{"d_model": 640, "head_dim": 64, "d_mlp": 1728, "norm": "layernorm", "rope_fraction": 1.0, "init": "normal", "init_std_o": 0.00318, "init_std_up": 0.0149, "init_std_down": 0.00194, "lr_mult_o": 1.65, "warmup_steps": 200}
Each number is 128 + 24 x the weight over its row's rms, rounded and kept within 0 to 255. Layers, rows and columns count from 0. Numbers have three digits each. The size before them is the row's rms in percent of the matrix's.

# layer 3 attention output (transposed), 640x640, rms 0.471, rows 142-152, columns 384-511
119:111203140101114144126127129143120128107098097107151183119116164139142082181149140118129149096131166137175109147090095143122160159126128146127154137136107164158154153164149096098091127128147117131148141152148161169144135131139115128137091116082130111105134096094161139148135127132133186108084114142146150133149075139119140144125122122133145086161133134128110144122112138152160137098124
119:100149121106116112116138119157116124154121160132156133155099149097090108152128173127123133121124165128125116138149109138112117159123152148141110154091165102105126127109124176082114118143128167178105131128126130095123137144127127112163147106110091113103117121110109137140132146125145123105120100117153144123142087107117131138180118124130202183105154119169105141155136163127180141094129
112:144116147122154111118143131100123200157127097130120125159160086162104061157129141157096145102077180125114140148092098121088104145134154109126141101108109164132142105130102175121074129129147118104111111134139114109139151149112160093096131073101130090104141172132112138076115123155145131142144142137127104110084181134137123101080159101089165094097140114175109137121126115094097161139117
117:109120095127136115102167129175160127082133110134139155149087168128175131120167126136118132134144139100143134148147105148124122176139132115120167092133160121159159160159103130126138145175160110122141115118160107130189099135127152106143142102056123161154126089143170116098144121170127091171110129121096147101083144095168135082131169111101127129148114118177128119103126128113106103079101
120:108115140109141139143114121103087100156149178127190118103107151144161128095120088115111131133084156086124164125150181103158133118161130086097163113100184167143117093104139131114120149169093141131158089172149148143124153122114113141138119125119128120116126129117112138150129147157133114151131141139114151122112098115105135123107141129096144105079147127129129123146165119148106107143113
121:123145155136107105137113152128143111140156171131136088179168097169137134127178104127082143126134139122065119143114132148099080107136131100116102132126107136134119134112126105077150153103152141121144106099092197084138130093138149069117092111139137145154139147127121148117095081101134076170160154116105103122112134134091100114059092096136156122149119181125101116113090148130108096107123
111:113193119149115108119096109150161128105121109118150089161136132152126168145146106118158109119134165102129167129137130143092119136125131121126091128143144070147166114151103122086136121140126151152134125150098113191122101119088072139106134156183127122123132127157062147141111155165145118075145119086148097144147132129115116115121113144134149141164146107147158139162113139163112141134120
113:149151102127125149161121140122120117104117082152075139155107118143150097127120206135146106102120160106093126167123129120100079122075109114096091104162145133183140120140143079111185091089150128120124104108140141120146115139145142138121139116121133093134098111128115166113136108155148113118079080133116126134124121162090146140129148129092070105106119150124129114108110146109184120143132
118:166092125144175149140138122141148166118172101129155128141147166070132071128101111127110141104126143155156149077079131078105121131135090171167119113122108099132143095062126115141166129161104099186121119137106110153120142127103135130130069083155153132108109119110127111124126124134123123126124097116142129126084130183138197149104170129147092134145130158145169137116119119076128131118120
118:085117142176136143147148117122125163171126145139110139166094146135130113170132145131145137132117091133106139100132136109133112149162115167162112165134162136105173075113091137101144134097128133164099150118122099113132158137101180109130097160140137109103128129159156124129102140132130104107138133121126106155126115092106159139081150110157094129140158092156097108122111105117135134120118
118:169141119118139110117152138109108143112165164096172161178149113106135141108133100140146143126125114098089180131122122106133111133104110104097098122155179142153117161165127124105146113133096122121093134136142121110149118128151118107103146095121111130151129096138165161147145136119177155155174138151162123108167128146153143156159175087107140101094146180136101145127150171136138115133133
# layer 3 attention value, 640x640, rms 0.141, rows 143-153, columns 384-511
122:108086144174159132117126135128124113144132129082134151126158160093129122105154129098127151139147119113103129092149121128144100122155147105129109158131116109092124137143099121154160101108111139132110075126144147074139141088117155153100115087197135097111124128146148148168132136135109147099117152156138156161152109135129167120081107120135128124141128141115148129128086134147138113130128
114:141161137104159096169133125160174147155093140157158139120124158159137094183113076151137068145146115124149139160126170132141166129090125090111139109134140153126128148093088155114133141105132105145139158108134111129149147077137114167145132134156121128149148162152127103081126131152138148140140126126108115106134133114121140107137152132124163129099126150100109089149124152123110133119137
122:141140102138173135090180152134136131119159101147128141143090138123141116125142089146137127123128148113124151168110134132094085119097142149131161144133159121145140153123106127131131156148145132141133133110154120131097112131149089138150131111115118100082171141160148170139087127132161101128121157138121127159120105129119131117135137118139122141111137129104111126108105098109081126079087
121:149139100152101160148172161083131086104130122093138119099144131126122134083115133108139103123119134106155100091141133123099135135126139111129110124094171120114121139162120150148120113118144164148159118123109119095113111134136131125163153114162132135122095102122156138119109165135134105128107154126117123108133154135080148166123126092150149111124152173152132168159108151128172129136132
127:116153120162190129115168116146121125117095107104116164137159105165099085115104129148124106151115132117128150111143130162095143106113125094105149154144165103132119118144152121124098203113069116103127137123166134087124151118144110159131091198138131161162115126108140121096166122120169184131129132126120125125166121155102162130166146126104130096086181121115163147107140132073076140126124
111:139110145129137132148095101142143155106136098121080113132171168140159151144095115177105136169114174123136130163147157153124146114125100112121081151148133121130117115101141117085136132097161130094150157129090131112105132126121120162092145119152097118123147128112119113103132083134110184130137095158154109101134123134154080143120145136137139156104123124098150101161172111146115153139082
114:133120188143083112156133114126147164150130125117126122090156125180144170078105152134129145117145160094148127107100114129095181117105143121099133147097112153143161099131114163141142167129154174123142162159107123127112145122125118106165142153117107113151128094128081079114139131133161114160092146124092192111123103135077129147153122111152094155106108146123117087137166114142107140128091
123:092086114100159157099134144133096170116141206129135111102099111130160131129106117116095140135153140135155171168144154154115121141141115134133137116124126115136140142120121100166128129138101150099111120143099163096079088129130137105135115104117112122126155120140169105147158154113161144102091164113116137138113088122145135156084153084096186118157108119096101060111088119156135113098119
121:133143138126088139124123088095138152140138108134111128093206104109141142170150088137083127122140113143119130149133125116120137125107105154166097143137138165156094144139102130119094136112158104086139125097122126145091106121165129160149112121150133118140134141084134152167108126131160106129095138111143095145126129134114130135115142108144145136064128116116135086161156129121120139184126
122:092131186133105115134125111095151115122132109126170156114125131150101138110128160171135113139117163151071101067130110172087137116148140154137147158123126117151105097125154111118144136142146127159095162115112100091146146101106134141125124088136131127116069128149079109146117075140131156140131107143126081131178106161143117096137097133160137165126134162125116188133153154121111151131126
119:074121090135134141094140173143177078144134177132125131151126140152159125149135073158064131127088138155124122159143136107147139157159160106147173125107111160128127148112167128111128125151149131136120121115130160117128156159131127170125096136132153149146086107129071112094131163151133140087123099130113135123153131086124131142151184093176115120145134154140140150123106109135124104108136